python train.py --n_layer=10 --d_model=512 --n_head=8 --n_kv_head=8 --head_dim=64 --d_mlp=1536 --vocab_size=8192 --activation="squared_relu" --norm="layernorm" --norm_place="pre" --norm_eps=1e-06 --positions="rope" --rope_base=283000.0 --rope_fraction=0.75 --qk_norm=true --attn_scale=0.16 --bias="none" --tie_embeddings="early" --parallel_block=false --extras=["local attention windows", "shifted keys", "gated attention", "exclusive self-attention", "capped logits"] --init="uniform" --init_std_qkv=0.0263 --init_std_o=0.0 --init_std_up=0.0263 --init_std_down=0.0 --optimizer="adamw" --lr=0.00108 --beta1=0.95 --beta2=0.95 --weight_decay=0.072 --lr_head=0.0121 --warmup_steps=570 --schedule="wsd" --decay_fraction=1.0 --decay_shape="linear" --final_lr_fraction=0.0 --batch_tokens=131072 --seq_len=1024 --doc_mask=true --train_tokens=906800000 --steps=6919 --dataset="wikipedia_en"
Each number is 500 + 40 x the weight over its row's rms, rounded and kept within 0 to 999. Layers, rows and columns count from 0. Numbers have three digits each. The size before them is the row's rms in percent of the matrix's.

# q: layer 4 attention query, 512x512, rms 0.0472, rows 301-336, columns 448-511
# k: layer 4 attention key, 512x512, rms 0.0475, rows 301-336, columns 448-511
# v: layer 4 attention value, 512x512, rms 0.0427, rows 256-319, columns 448-511
# o: layer 4 attention output (transposed), 512x512, rms 0.0399, rows 256-319, columns 448-511
q301 103:452504500463547549456435474444513506501557560551569472558532480566550471576516478541502541499491543473550478581469455510475513538496516514516475494460491569483544408550473481447430456574480490
k301 102:474502482466482469534484519397558479541441528499544513546490507461466424589531465455581559520472547514510466475508557438496525486543538505491530546458504488553512537451422496520520560520453509
q302 102:512494558470503492590531557513541559520446524528505518582591487479514510478482489530528568495481501507467456540560490513430548548568461481457484544496543597525413454476516487546533450480516489
k302 095:511516573538501588392523464556495606536510459448472528505512477509521546479523488484484492528401539551519547479514491459469517453549500490490491516576481540540477441531527482524595520435473540
q303 100:517523543526537568475489533472467549456520469474532489453560587510497494538457578412526579504539506491549483507542497524539475479584494532543486506451510503469584462591562526521500544442549499
k303 102:468549565509478498490495472457476517413483537556483583512510542493504499545484459492561528406464512473542543484545554514494439536447507500514494418526475458464515436491473549541550525501609501
q304 100:480508488555446549527487500431523489518480431584552524493511517577554496468507558577468529459457478430516499534535470478505518500423452524505476589557503473549523515551479523526511540446478477
k304 103:485454498577517421530419518484508485496484441492541514503500509559496512516484563523449437506502499482541595510525435426475491467468497504584477497533497471487514537540458484464441508530436500
q305 100:512583513542537531538513470481492548517437584489486531576479520506511449538440446551480488554462564424507491462515494565467486544505421475509503437459541552482591504462542494519472444446433426
k305 099:511583516521450503518474489530472521634492495524485479586519497473506477565541477529522528519499574444479519526553507418548434484482521400478546528511470472413477587418500509539511504518519458
q306 095:529532438538482487439514465491476520548467530519466535481422492480493554436518538518496488485532477468516577580520538475492453504496441460491532519474490506483503492462484461428483520529502482
k306 098:495535447536487527445500512532464515535466506552515459508520475540518520537464513447510498485496493527553502530454494484582535410472523511504491513468478447501451526443544436488540475567581476
q307 103:552511460506452535562429441452498462523517566526541554574489463452521480477544603414523512545361473461474435509471520515506512543530466537436481448497550497529603392529484515582504500425519437
k307 107:526534525552452523455465463495454482493474489533531507599508571488519467474467512584523493498464520522588481565496448467507506478517496438462506466557448501477411500420497525436520454526520497
q308 094:520444464546580448455548477538481557570473482578458480510492520431451545512500503474517505539485506526481542468472527515452511489440492426502480582468508512450545564483479520491518503478492510
k308 101:498568527533534470451492509494474570601458476499487558506498472504469560460448501523497476538542444534515478531471457564507459493524526495524498564452541377492390553467557457521472429533453546
q309 094:443460461490480511525493477477512523551532491579516450453568525606452451465496506503443559563521547533488512443525512548502392486476496548505526409529527412515465506502548494497502481533473467
k309 096:544466415555468500499472476511547537500555511545511483449456477464514453406479463524539540457451485543493523490489546472491419464497581546490491377531516424416481447430525517524520491471426497
q310 096:487500493498491529532417512460487481443594530506466494424477511486510474480505509473511538447552372480530486471486539515516491475585469483495486432483543547562484484502502518509473477554557505
k310 099:444504563443520565430508481426449459508500500486502541487527560478531459440553532463528523494469422568527462496575491511454469465552520488410551552485515501545597502490508514472608439455509471
q311 101:453515549533482488458531507397475481528547485441508509504504564526464487421510476514520543530544488476447457462569516497470514494562497440480440497454520473460543514469536493453506542514563474
k311 095:365435545478491552532489421492585500505460517548555553540531474522589481510509495501533482451546566471596507524594465416476484451534526481494509520546471529503539510503580506575496505498476490
q312 100:499586529494577528490538451564513553460453528594460494521509481491475533547587453451508508466464536523538508490462410522486579567463454491561504501479497520495476532464481524499494452573446457
k312 090:496507507543467451434599523533433563520547472515474534498507420517404531543516542454485507474474517615447560577427474515480504517563508493585489505516481490490420560418506443488530558446456532
q313 101:548468571528564506505569480543484513505481550555471522520556580493421551523520477512596460528519481478485480564440445499449499507512475526548487444402505533465443462488540432540554496548503494
k313 098:566491525432465484468531510420454497543492474551481542530557491487437528576519471495510479520518503557503528504510534593470540506515511532485516421459521478461541445530450489472510513447584510
q314 095:481564562480505502430495528526492512525520500492465417521502516505533518498557555490506526508500447489508462474467512448482512495550564472415533475485480525477529527540556517534478489587548497
k314 099:490525475537549536395517488452443464473526535454462479541559508471569488517502570485535567521482534534494426434513470560508481503536499469504413508541479523484523544559533420504492462514496474
q315 090:500471478473546469558523451423506502479493514460542425512489520420512512441513521498515521513511448554432495392484524537499560457505540438460502517444488507441555469499476475472498484433522522
k315 099:497493575461539519393515425475559542498471580533516446520471508471497400530497542511502543475550468570505468459491469542536511444534423533473484537568461470478581498537499493520521494508507577
q316 099:459526536418434506497538512542521542482505430547479516453542534563511458524436517561533495473469503462470475404561549478496501476445515498464488476475448514505418583489434480504549523531514520
k316 099:529470483532577537540575523527533528440503501562500552541525432466424468477534498496472489489483522466487522468485511533496479509473515535548444455490473563468547507551504388513453445489481511
q317 098:508569521543555449428533534457487569497480502518459528560541463544456504481505532465474549437493457468583542511512432552509504490502459519532464437527490452489462573516476612541524482510484467
k317 104:463503406483548441505538467420484563450435622539446515495540503482498458525496507491486420452481499461535525475560485513475474452605540554543493469500490540480505544477507442500554496482482510
q318 104:485562524561554488561439517467546460414471542437536515578501516478463498492539483547547493471502527496526444613513463562489508547602592473490535432409507464483508430460475519508515455500503494
k318 100:511529509492454501526524530448514565505457520463556510474538481455497470498513509457503512515511541522507536514596508514437502479492509527520527518536536473513526512430435525486526553480448503
q319 100:478509566496428449452482491459475546479474489553572465502449435522530505472504546454504460527556538544513490523483463480488418470478489438529496492496481525433470516445495500516487552509545485
k319 106:546533472580431555513439533536444517469518444448562411489493532447451493473513480471550509532490499485516458596496462560533471502469457424485473498502478487459477565415450525486514473531523516
v256 094:521565575529483489457513552523460503561492500459548452540585438504483482425482533543497473453503416495528514457438536568403533537520542465417463478458533507501546425422455520422467540489474410
o256 098:529487461455482516501476550566437511552474517378516563463476466542505554463508529467539478517491524495485557522530499517557497524569523582580427540436503551515513499523519561546549501517539510
v257 099:536513534498453551487518484497458566474493521562595495470466519499511484544484531496507466515550572492480530506561474461534428455546525459567443486536485394477558427503532518518540551474439519
o257 101:494441496571526559458480506490536515570524606550452509507561529491444429539509489491551530512493478480486516471466485437556491481481488493461508468506500557577576464512542478504473563502444421
v258 098:481504510525512548485472524495423498489441526544491461541568542495426497557530493508510492442531542523549503448535514538615531490472472545476525526438452486492521549476505511473511513552483509
o258 097:406514547588472529513504437485446423454545538533457499481534548518404525525554547477519473474589492476521528482542494498472507502594476556493483467469533489580545477541542476438499593511558464
v259 095:542502514521420447495486506457460534501507518512466484484592510470429507553553500495528474512507550567440511447568588513483535525500516493533526529441496460499466463474445449462461522486487488
o259 100:439415567581517545466528456481518544599552477518464506463507515597451529476489475521455481486517483554506521507535502469565451459511539562517560511392489506545506422614522474488502493543452534
v260 100:492450499562526520482431495486510468460507528445475512554468525522485505459450502501519538555439425476466556418553437493511509482470492520525516537452517494559517512505551481483501487494457527
o260 103:516472528538467470494485522393508472535532511515542469530511469511448525548476464511512517483493478471449533563510468504561520536493541520481546466515536480550502464564551531511418500478438497
v261 096:467542524459505491578419512457478545421533511506556531492419552482549539464477463573466562537545507479433491465521396525502534516484478458484508520612492493470524575460494523474490439491454558
o261 106:494506486528527539543586455521528551573503518519526532607413455482498466508527503473447529531484517503439434475539432523479535499471480468507498531581496475449443469561452478460444516494498521
v262 091:575460530556488608454489514491467514565502474514497469473529520495467479439468511454573553552532486453468562544491541509457453486514405559510480473539481396454459521512515536496462573523536494
o262 091:509444525557541419536385569438436506526510578490558486542384490550416553549529504544512497445525446535514485528536480492467476531457493453514404468464553496466553515396524440521440445491471485
v263 098:497497560477479490512545531524523458484507526578423501506449505544468404469601506434494505452481568543556539475450565482570554540405483583477444414544472504525458466416483455476481485467523498
o263 104:494475541461469523554527472478462508537537492533506581519496516474517548445435516491529446510537418527515507535484457452542513523544507474485504533442447497572527508485500521604442488472448571
v264 099:411554450552473555466538535562433506575514511496515451500516481477535528496523496540450493469470533458440573540458487518541487535518554536461475491474481556458536477458496506468549508508480482
o264 104:471487447559588449473513504525407448511499478477421467469497441419514524413522463471430549470521540491438511545494432528486491510453561564496525500488528454573499467555551452506527494541464483
v265 094:466544468586475565493514446398501418563534467513586521457451473498469522504494545529503483521475536541458583451496477549530553514497464498436474438589468488472520468543502518531463429522496477
o265 103:505492467494468465542562513467480584482478490547437524515480467514475402505481452545496526477495470537469490506466474502475531554500506550457456488469503478450491467519511453539501503498456468
v266 095:456467552554505507399460498540473444515513527583499434517523499451520530508578508502506453563417470509473517522548488562424525479494489465455481480492501552538410582535442577531486458517531492
o266 103:564414461529504505489490553495416535511484503485499534515446501539522577378450526561462476525547477522504459544458490518423562550462472488518533458432471512483510553483539499574460454497510485
v267 099:543524481422530555458559493447546555482506548462494504501476531519534508517435419463486529491509504495412486470544528440499401510527459469460502530535550498488486518421500513459492482467523467
o267 103:506465488469510547467508561508547516573516583496512469475537440455503487437515427511481570497398552484574515480516578444499469548525464492565642513498525557436580586522480515600418458561443482
v268 105:501509474483451484593520547499478575523510440565474542567455472494438481507544456479448472500544490544469501457437513470478498520561538513454451472486522564540486508556474449487521525521528501
o268 101:501501516473609563442545499560518545516500552464442465499444523501542580450488531470462609446488494516488362469442515517477441447478505481479513493482439562433444422480519483453540516482510507
v269 102:533503539478497501588485511503525512457458584541488488508581488529533485517488582548471492438518529412455530478399492482444475536461523482546507453513463487520552422510495454498501500512547536
o269 103:519554527531512515479504487544471436549473500436469497536449499503497535516429552516541471537526435507477476584500486419519495473428521508486500521523508553476541460508535552556526494523481487
v270 101:470507515462490450534547544509512519507503567571514475510544482472505493514474469575466478435528599528529497545515625429501485447493518530604492458487501515508527453485480479586519516474526394
o270 097:519438507437606489436470467463555492540471495472448513466508553450503496568495465448518493527460539505569504457425457517437466480556452515490520496455532591570502520540467460474564557515515542
v271 098:557552543529499538520542480502562450563567461421610556455560535488494467609471503452498469503428437515487565436499473548507515516489516529515539455545484533501491525531463544526521501463512464
o271 101:516494518463482457518485462494472519488484490460518470524509464611498497495503477493485505460548477540446487524508539463542512541552483475515459490488535462519548594500522490503549518482498506
v272 102:532525540477528482535478529493502554592428560547575512487431458458561568517552520440451500454436500554478460472569507451530563451430538505532512503426477444479523519556534523460473523482483456
o272 105:522423525442512531510484517490465542485527530495533541518542472488467509412545448507509519518484467481493464499453459454522470576453487503542571538528497574532445480541488543516504484508504509
v273 102:490509551527560474471504498504547487508451450471450518534476526463471519463532516486486445471465477513540493567466514459507614580471511498480478517402496548488491541547479524556522515463476499
o273 106:462480490458466504494506512572543418444522518525509576474504489502529514563497485551467462445446566491532496483544537486507563498541463468530508559552529488598443513461467540530462534394451527
v274 099:599486501515518498541484465572483578479486523513517518460469437555521481511422518474491478464567545511538563485431437535513524524409467510532523557546502549509483476521551429474480487445501523
o274 106:417551447482483545542427468497568468484566486509557492467540492444492500530540495454499510511476493480506511516527539476538447447578482547522500498501548500503549448486465491467485529432498462
v275 089:501533548526518577490539476548506504445368524448529525479514427534517536581541438534499478461476511461482508499440521528472555540486510501497457461537494479494530427533540475477482491519522520
o275 102:424511524540471467507486499530576538558524448493580514500507456524481526462527483564552507475509507484504476483504496505559498533495498430557447522483501495536429485470502604550472466522509468
v276 098:486528506562506540542508456508528488549515474464559488498538589503569530514494506545496434526515543500569481525545571484530558533496511527532520450481523476499495504455474449433471515450509482
o276 093:543529432467545473464565484461470467519492469479522515438507471530559540467544576517521473450484500467517484491514590449530549510564443494480514475483589570571500480495498559509495531495428573
v277 104:441503428485498469502517532482521522494484553476504547477455485555492546495436540528487423470521479509508505489538542508525488491456496494525507532578497539522494435433573461397491486566527480
o277 106:437475412558536518494419518457547538556531425539447460547560563516509540534478472500538507540424515483568506466525535490537487517585514496511398546426522392542503430552455432490474532535508543
v278 093:484477479490456488453470423581563531531496534535499550472450467435508445499462508472511482507453529469466535482551494496530510525516442461543547520399522520453468564456543545506540516479482489
o278 104:436484547572431496534498462534550526505538418523555528482426509448472461513423406503481491500526528549432560497517446473642591531462522447494527509542517403571488464539459438568418497495493525
v279 099:454517539459520536573509541396490499581471518483526533534486525545462551527549471502500467469444445542455517493543500499448401463529474520485471518460498451527446454454452589398515444495529508
o279 102:537476533518496524478519536489427502476528580469525484578424451594487539502491505520497474460553424494437428501481540501443474562471471449518490542385489574444546510467478448550539472529483540
v280 116:498494550478521506479497543471504499426605426437507461593498531512467513510482461474533490532563505556452437539399436512486533506454506479477516439509484513521527428504459517463488481431485467
o280 045:495548455507564556503452543479501485446473514531468505576538524453513478561469447510513557499464500440531527467493488511488474577474501511440513505493349495516545549541502499553524447453544455
v281 096:504488544508528513494616494532512412525494533560476510488509492469493449519497501490499502471512493487526457505582513550521440535532508576506460532399500480463514517517438506510564481488534505
o281 095:560505534469512509494590541565492443490506471507496563479493455425494542519504521433554567447490516514495439453477510500474508564369487421508526508511448546425529559568477403497551456516477525
v282 102:485505529537564460518546556438454543467518512552527544505502529448513524526521545449501441461492469518503485477473437593458508541501502484531521511494527496548476488504494540485498499489482558
o282 103:470459475539532457499405475420518458469461580542491457491473523504499512548515581470484465441501502545531508512443563487505456483480424482424532392522529532542508452486516488391480566552522470
v283 097:572476528562549478501476505566490471532494497461529444483544578525437567513511546496538484521473493552548440458535492549556481501525511490539545495536464427499528559504503498420546466517548445
o283 104:526491514531535468451439555428539556548504531504501531454458563518479550570509504490439484445530473567504511575523491584463453457498491505534446413473481531511524501489494472496542490517455479
v284 096:412537530462494466571529538506478537558518463468474550550508475537523577483521495472497479492486514559558523548569561527425578563455469468509514511483518474505407483408519515472459561496448539
o284 098:485475503498450478487484401423567475514488466533516490489575475503471521512523532498469468530455472521458537440493569424514473494560524554497515513561505523573480507449531584468472548509487555
v285 096:470464397490459527490527455440473590555498467511512516523503466513504500456509557494467450503494393485520451518524529514509470458557497453437491498543522501514493513535493487550516541502502506
o285 109:425519527467439490485496526513567430432489491518532541525477524529466466536474520534510510495536527518413511529536447529527562502462521431521444541558492411473487422472483472559464556475510485
v286 099:519470478517482502472573456494561523423450474431556438516554562478505513506515451516503497443525548502504431477544519512467568567487540491517496500471495440501457505532518564464519516509511468
o286 100:484554470500421515487521530466634527498482459489573501499486483497445539544540507511539516504479466486515577513543510507491463446565564525525547606507455528500403496485392528534484470444404447
v287 094:532538531496527595488535496555527462465515486435535518559554505501475472456459502487526447487547545575530450531478539446493486513521489521523497516523503484516475462535485493378552490502502518
o287 097:481500528461469441462508568514426509526476547496486545486463500543610452524483559465582444483508489457547447478537533441512560484530493497532519493515458448433552537514501491522543500502480501
v288 096:468521464495508483497526454433456553534505492475531494477554550526505521607458444476550473423561508434509487486503394526575398546539519404438453523571541524481470504559473558525476481481480516
o288 101:568519507584546461520496542511488472549499542535548502507455458478446500530540491510475538495556507479527465507517543417479451497497407526544507527535546567489523445545495560468535472538494454
v289 099:427520520539532518530536477510520501503497469443507500453434539509504513523459555447544546503573461436577512465535554463534453469507518531493507486435519560473487454448432459447437457519518508
o289 110:496447475447451514474475462490565500482505483513473512446468433480501455446501503490563484550500482515523456404527604581549536535518508524498509491421523514564539504448504472470466582552517526
v290 103:472524446472598445538491522482559567407474486487577467444459479559531500434516479517516559463512458472487492418508456488441466473542477524487574574415527571440534483538508494502460457513501619
o290 107:474513518508501487488476527422452437542516541517528475438475471469390432444495494528431488472479527484474522486574467492523448481543531568517529439515528511440527490543496513525479511529511528
v291 097:535491503481481494557537499499461492460515585533466511516515469505527524475474538440482474576522472539482544481458590518441576509476533509540546388534525495438415530552481452551452418510517501
o291 098:547538536478464472551519509578517458492510475522513518491511519543496491438503513541496436503537488496455452510378442526527506437521558448478475491513523358519464486523534450460567455572522564
v292 097:576549559503504553434414543502526477439431506518421462512494454494470503421436546545518469484518550460524548553473440489559526464544422545455447486445516533471521436447459478499491546492463475
o292 105:501463389550541532470548438481467515511498502503481548568512517586522456519562495527497475592480561456491523514562508537463501439563530502500575447531579525428452447516558473520473486385528490
v293 095:492537581504461526443500523569541498536452548486420502535524469554533544448435519477528526577542449480483492500381504462500526463558499563526504507483521515521510561530476534473531484530487465
o293 100:494510518472514528487443525497507482498503434571469610483513490575481489504456409482467487449495502527478508461467521536472483461499583553456442492514542568568464505451619495503474540491527565
v294 101:515533547496545506481516546444481469517382546535444520567491550508512531590508518540506476458515483542468406478513546504539548537445506542459516495534486462467447482502539479516482462441480469
o294 096:523583550474465472500497482465495452470489520551491561504595465541451499502572487459553524524480515433593486459427542451519413574527528560508506475460474457490505496477437486492505483536528506
v295 102:521510503523541479471417489484510587541463489410439524514489499509572481534446489394478533512478449419421482463460411550546600539444444538502494464500481544463489574532589497471534516520520509
o295 101:490558442491529521548426504474525399497566457526498548514617517590399439573558517503530574500541490537443478571488503458557511480531566559477452566531478447515532501440485527471511456558473589
v296 097:600492537562511533514531525528469540527468505540532439522522486560533452384466554541447481465574524449517464514510528534520488467443469474496417504530506450498522545514468567503436479459534496
o296 102:487524510450455534524517532466511503470501524488490505507493469441481503433566552573534419480407580472545510474482531488500531473485568564521468504508572508470528526515538470537526482465450474
v297 099:487480409524388523422493550486546518580473490539495534443435494469418482518504487477507564541488508501486519471507541467546459495555420473520558450578453491455500549504441526556470471506503543
o297 106:503455504470525415547488642522497547475488507501449471503489537374427419478464457559505522481571478459505492582459432476495543529466466450539474524512485561493488491485544449530545497501519455
v298 100:481504451499434508516474511550477571593461457552473528448508495468521466550455530477477463470498439511504511599544442490504511529477489509523517436546495488485474455515500464473565426497527518
o298 107:529455500526567535525490528446487527519473435508454472543524446522528552465530487504486559462465445567458440446516459485540439454490477552493474502488514498536544542573457505523486401442462465
v299 099:504467512542468482446524502475462464498520444580550452479468472466573543541490469423516492554409587550519523572566534494456584498563492542555528455500452453471535470491468552554513531463516485
o299 107:472486517551520455540519499555490490492454480520516437481452550566488512488500514538507528519597455461398472550549431439450496471476479462457463567524465495475494463519510415488503443570490506
v300 094:552512543384494482537528472598516581550565518465540518509470497514504502426455468532518563498548529516490493509433433517466457494505545466594514466452551498519477562516475521518510479460454599
o300 104:572488472537524568519433479489566501582475513507519600552479529532541474520524450441505483459470495516419516451497462509477505476432442549460543527503449517519521493507489556509493441475510538
v301 102:506544516551478627475461529518493480574434550521531547484527427545516569428489516483522493434473491539521483444489483506468509543502509573490508421431477491506509521508482531478481486514503455
o301 103:503556472464479557509457578573489506402535518524477450537445502454456506532525484511553487437505451539539525543451498501449548453514475516538512449446456471497459420470535489515537456480500530
v302 101:526474504452442476523469517576447522504510488477515534476506531516496465576506475424499541494517532539493571540483481529512480497555522516466535604484520523443477477467448526582518468485503497
o302 108:436432539526526519564466478475525471544530580563549496441611478482493423520558519539454430480506512482499470533445551464522483471520461498531452466490521528503574448454454536405489518494529499
v303 097:478450545511492550403492463475461497517466467461479460464477565491553539490493489426478450485441472443490536519494437449414441531469535504524484459482518583512508540543486498465496507502567481
o303 099:406458502451490488452476492544577460506567507506515487444461467467494477518511474484449543516511508554513468416499547455509454457544505454475517510541511467526537486456468526440483545552510530
v304 097:548473506442460467545412474569543577458501515529499530461576434538465437543519537434520492436529479515472483550450503537480540485510521474540531515531465456500575506464482397535518401484470455
o304 102:519496596449504555522410504460567536496459544504486479467571512492488460493448553479500479546438470451531490510412430492497458486499557613494530510519471599513536495540438543538494459502526478
v305 095:514515476449542470450513503497520415524523456498494513510484476479526505471518503409508532497509512469464485523418490473459477564505506432508554528478468416482546517507487446561457442419492489
o305 102:522475457505547524420480508531541519461468530484552489472530520445480529475472526519495538531411533451527493511520487476518537516526511492485539468481479573558561540456447539447537574550514443
v306 095:399453522503471497484445506528466448599519482477513466465438461511469477481563489501515488487516512508582501504496564524558454508545421450472486521461488467502544531447505586543460528534479579
o306 100:515409514444416468509482525433523528495473491514481562512510518488510486502564493459519511548417470493514522404525481488526469524505580590527541461431509486594469554519474483539502611497516438
v307 101:491472512476496452495498514474522517452530472473489546497498391489467465520471482441546497468485506508379565463502554473443483529527523508505491552465525497491473481488491479469473456522551513
o307 106:457540482438474530520484508467530518550506542481514515499481452520504525493494484487514484543452416434508515510509510468519431498519545473566498508519555476521523470551512536513506515519503449
v308 094:545498511549459527475504487508514531467427516547456511525442460494448417582466423469508503528571474500473447569541498487468473536480486451473508523543520452495427558473489530461503575481532599
o308 102:548521549595484479548503454515554468479533475526465522505455440546456547550487558443469478446579502531447547430500539486534483425427503464476523493528475426484472465424454464435481422490517473
v309 093:459491517483554490580426523525491473474507496439503505508430477521459554497542527485544447505509528530466531514574495557511511500470500551567562557450521485502461492469486506565482457477498482
o309 097:432524569453430589510467423483527475496467465535477454530547522508471492458532453530504461522497533462547558560551458535420424439499538454499470502556508463551473494508490524481532486497517489
v310 090:486530499545465557575522530488469462515534494573472462497472436458432514474558563639447461537511480481517531541595476511591423478505470547491476459543531478491524472530446477461484472535516450
o310 096:477500397490536529439559545523442461531540529456445500503483484517495492485452505509530517443507518488497488566519557576499513491466454473485561436431501561456494515506549474482536476533508484
v311 094:503471512543514584487444463458507478526519531548506444574498522441518522492577472510512433519487533568531472457487492492536470485407537466493542421471539542472498568454463531577534465523502418
o311 102:441555482532477488523436485529487537461495465481484473499483490463529475489443476406543484467592498575526610556536512557483527459602509444463541524481452532530447539413471481506484518475511518
v312 098:483488495467536562510509505437525496607500449489549501470528476527460553569531479523468505539480477566489438537508594489555463452458490514485545599474514421500421562436470529477535493470483470
o312 106:530479510487515558536453529447540545402541485525500527483507517467482609492518485509444526421444488495505578516448510601503533517526524590530527514406397471496535562496421465564498512469526513
v313 099:581476533536559522412522470463512521458491597486445452521540432456562455450501532467442509527488474472460475496478575492500558532460449452458462528530485498541493564564476471454483501447528558
o313 101:542505470531473494455559540527529533561477512523527452536523444558501521469497541483466485518486459518589433498541511510393570550511474508489563482512414467534442605529412517470470524548514531
v314 097:492459452506458626477514472530547488512494470561517516478464530509488469552551516488508430536473441507515456523441473442519553521504486464388540508476483480525521493498516453458473597541499527
o314 101:549527510547484498519543572475450493457464513447543438478436519488453579521477570455522539470532506551466489553558515459580538509495452498519529434425503500519472442390445575513502495529455496
v315 098:534505501465534521495465536549546532525542505519452466526486573530509454513532495514492502546538500482510493584478508538560468530530519426475533478446531489494526459505494524441524455517448551
o315 097:490447499495575527476436518497548527538536563502517539550436489472476475497522531462537523500431542468493507464463516506492470477480506429558520544492466561486487519547485595576464486455430517
v316 098:474503517540486464508486515521500491494516577541527478503440483505527560521458573429537589454499513479474471509452516473445473449465520500577527468463519526512513553487574480467486449473529439
o316 101:527476559530487512530457444508433502478477497514502469468427543415532436438565475443542434517507509448546485539463477511516484473536519565497530461564555480532497483496525519541508547531566536
v317 095:483562413520473561514458486582525459592506441580515522517415502452502468515463533563473476479555534524497520529514499499455497551473550471489497501487476469519478510516597536474513475542440540
o317 093:524522401517560505472519497567421545512562570484470466511524513444430559473504499483443529463490540455509524517493443522490560525495492485500523551453473561527493527623548521527537470482450448
v318 098:537521463532439502498478525449511567543564478545508479462511441549490542497484540431518554473546477455550553548577603554522544500570508491504574506507451562511469446475472536508514522530527509
o318 104:547406507528415436535457518473504533509482509539576537574561530500483533498554517489500522626493478466441439456538543492528424507516472575446398444522516471531513528446482494510535545450525530
v319 096:520519505488549426562516533472500497464498490517539455558416552477567484502460463505500475486492557486444431481460499509502465513513474523534500473537467533463542539471561474418514457511558553
o319 098:484506502542582478501480519510498486496507513493444481501554458415500478494520515577445451477484474476506449486487457496506504489537448466433489496502471469509530551496488464454550478527528544
q320 079:433516458462495500470531498501474539516442536550551539494537479470528432488492484457513555532442471497558434442489578533492493516471527461458475509519522470499515543491514486553572464574462490
k320 097:483567472452523533517479512481562489501470503541470511535420486405526498568546506516526508449454526453531506521435527483506435625536555425489475520534495514472502521479564495564543525468545602
q321 131:466482505551530504539513530498458466479517514534485489556533486505498544456481485428466518527446491472490494490571452482491521417446537498462543502456524516539469465518486461500429511478434426
k321 098:455480528581449481486529530512470531526559497542505477496460548609500528453487498500448416524499529499505501475537459434465510453503474475517575560504467419535519477458401499452441458439510470
q322 099:436469534459505474516526460500532559560507567512507457526536477534539555470514460526448493524563518574480519491500466497507499456484536495472538506476476511535541487497487461448454514488469517
k322 101:455463497555530463489501538453503503495523482551536438499505587558512519421499463493494485566540489563550518519460509435435542444488449532450529531445430435542539514465438473411471483413503524
q323 089:494444504577488513545455516459479497466580479476460507525541530544452565517466475477452458485466484504478548442483484519474460476487567556488589462474501443540531500491433473474500458406480557
k323 095:456543516563531507519474529520449555517548464443438496522565483527518571495488482538461424578552490520480549494547467509414558429535515524443571450485499487540477518473401473488477449443442446
q324 108:558502488532473500472492479504509493499441527509527539442479500459555422596546492491552531499530456492482520465526559477487533485482459466506448511515535508492551518534462520500503528464498467
k324 108:502533501445489520525474421524540464500475491497500579464488446409494457499521507532516560450478464463467508465512532500524514531526500525509421491539538530437534513488535497498523544540553554
q325 080:399501542436488477441527488527435534517479525488595427465550526503543482543494475473511535512543492510551525479469524509553487484468488448539443526543527507479454481512523443468537529537496484
k325 079:476518494515519527537473414462466482475500555520570499484475511408477517528535478460503447426455433544480443466514504453521457413577424424591465604470525524510487484495506470503509577425490497
q326 105:494567508540422509501450546465542493465467504464538494395526471501545505458553541467533543525493444480488504455477491528567520518563524527502501550467541477469480525522495542568485541533543522
k326 098:498541496468498452526470451490475536494466549508517463493479469423476514495569605482485566480456484463479592458514484486506553526570519464535481556506510546471512515529543459444530465520579558
q327 089:456486513572494501497502556462450482474487525463507503500544543495492498459567446474515534582524418496493417449483538544438500493407487618505544510587486464555470523446509537462461600479489552
k327 101:506459540552493470461519593505406542480506492477481522534478512473521544472479506479501447574508515618467512471523446512529529437527511439493556521548463497517504505473476488527392557461538517
q328 091:504532520449544511523514485467506485495548482534559479516530487517573432540520602556499530441465500468527494598464544561516596536557512482527468531460520481510500478503498491445621524501469519
k328 084:423512553453500457552499492408536466438498485526429561494503404470508508475540564524452559456492550441494457543558432517544534499445520450457437511517565497524572436498475472504568485445452461
q329 107:451442550550445488536501561466465472492470471452513511545566509518480508418463493516451503500478479532482494479523533510451525439547512499490498535423492487532451492462495509504477485462471488
k329 108:471474493504545545542526504442460524514516500463471439478530497587506519437507504528475536564542501548546460521546522415445569525517523481482487505508453483571512447484499474510452505459478473
q330 113:476430457545449469508512483490445424505533519510479456581543549510462567451466487519462413543498553535450422527508420457469475464435497524471527477430461510470484455486460517486444534504435508
k330 086:540509500546546487496454552450493426506571538556512439543517511526493537442489454488511409514518475578509507490495471440454545447464477500448506490471489527528458499485498507553414520477442513
q331 082:492503453420475526439519459547451530478481448449443538515575472495576521526441502495490544459486455529593546523495467544527510510517515486498526416494511587520522498545515556536584502553468458
k331 123:597521515464489526458395466518547454466464513517472517447539488442499485485450499565528521486540474471516574499485542600458445533525540463499495487501538552454512533548502517491559562592574511
q332 104:465411490531521459502486502502451464522528499477483470513533572526463531447501453508475477492564461523545485525511444486479456461474439532508547421465448517533452513434431487477469427446418495
k332 104:503463537553559484530553586473478501550526480494491452545522536527500496488485458518464458537526466582554488467458471475499506513500492500452531435540433471535509501471483516493434471455456482
q333 099:582437501439557522545491462500529517447505543476521594495550472495538466523542519486579549486481508440505537505453486517514478570532475498530450456479528574499508549489561477514560485540480455
k333 106:536533474471498567475428445476566460526458497511457544445514502470546434481476511493538519504517493429512534457493579579512487587517531500499426453560556508410542490536487512524556546542580497
q334 105:476534456507498615494463504462482520544463547447558549553585509457522448484542471417494487488459458505508475582533456512447453572540489509525461485543506567526512441445477588491443527476477429
k334 100:519512481506425524485462509490539529537453439591519526532494517525528504457526497480552509537426440495456510466448449524424518557516487515523505520585475477507460425473446509446458495511597462
q335 100:503512471515543512503505486529549529517535505445496489530504450503432488474421521405510519492465541554451564505540524453520524511550515437473486448474501502465472491523515439443466533529517522
k335 102:491429516491505524546418411499562505510523557479479520501476499515450527530496427476529577523451533559453504505478589418516507467495543459542478449472479563518505520489562540538481453496469515
q336 103:449551519494470534491479466561472469534505541410479467454439525435503465546480496475548522546561476439497495505567521516445448488448507515507543539521506523498479491543466513469477530573490552
k336 100:503475493439483495514452401555515500527586585506490529471479509478545433517499500508544464485492503484496508522559488528520489489461522450560598529483517486498499462510474534499493469518502499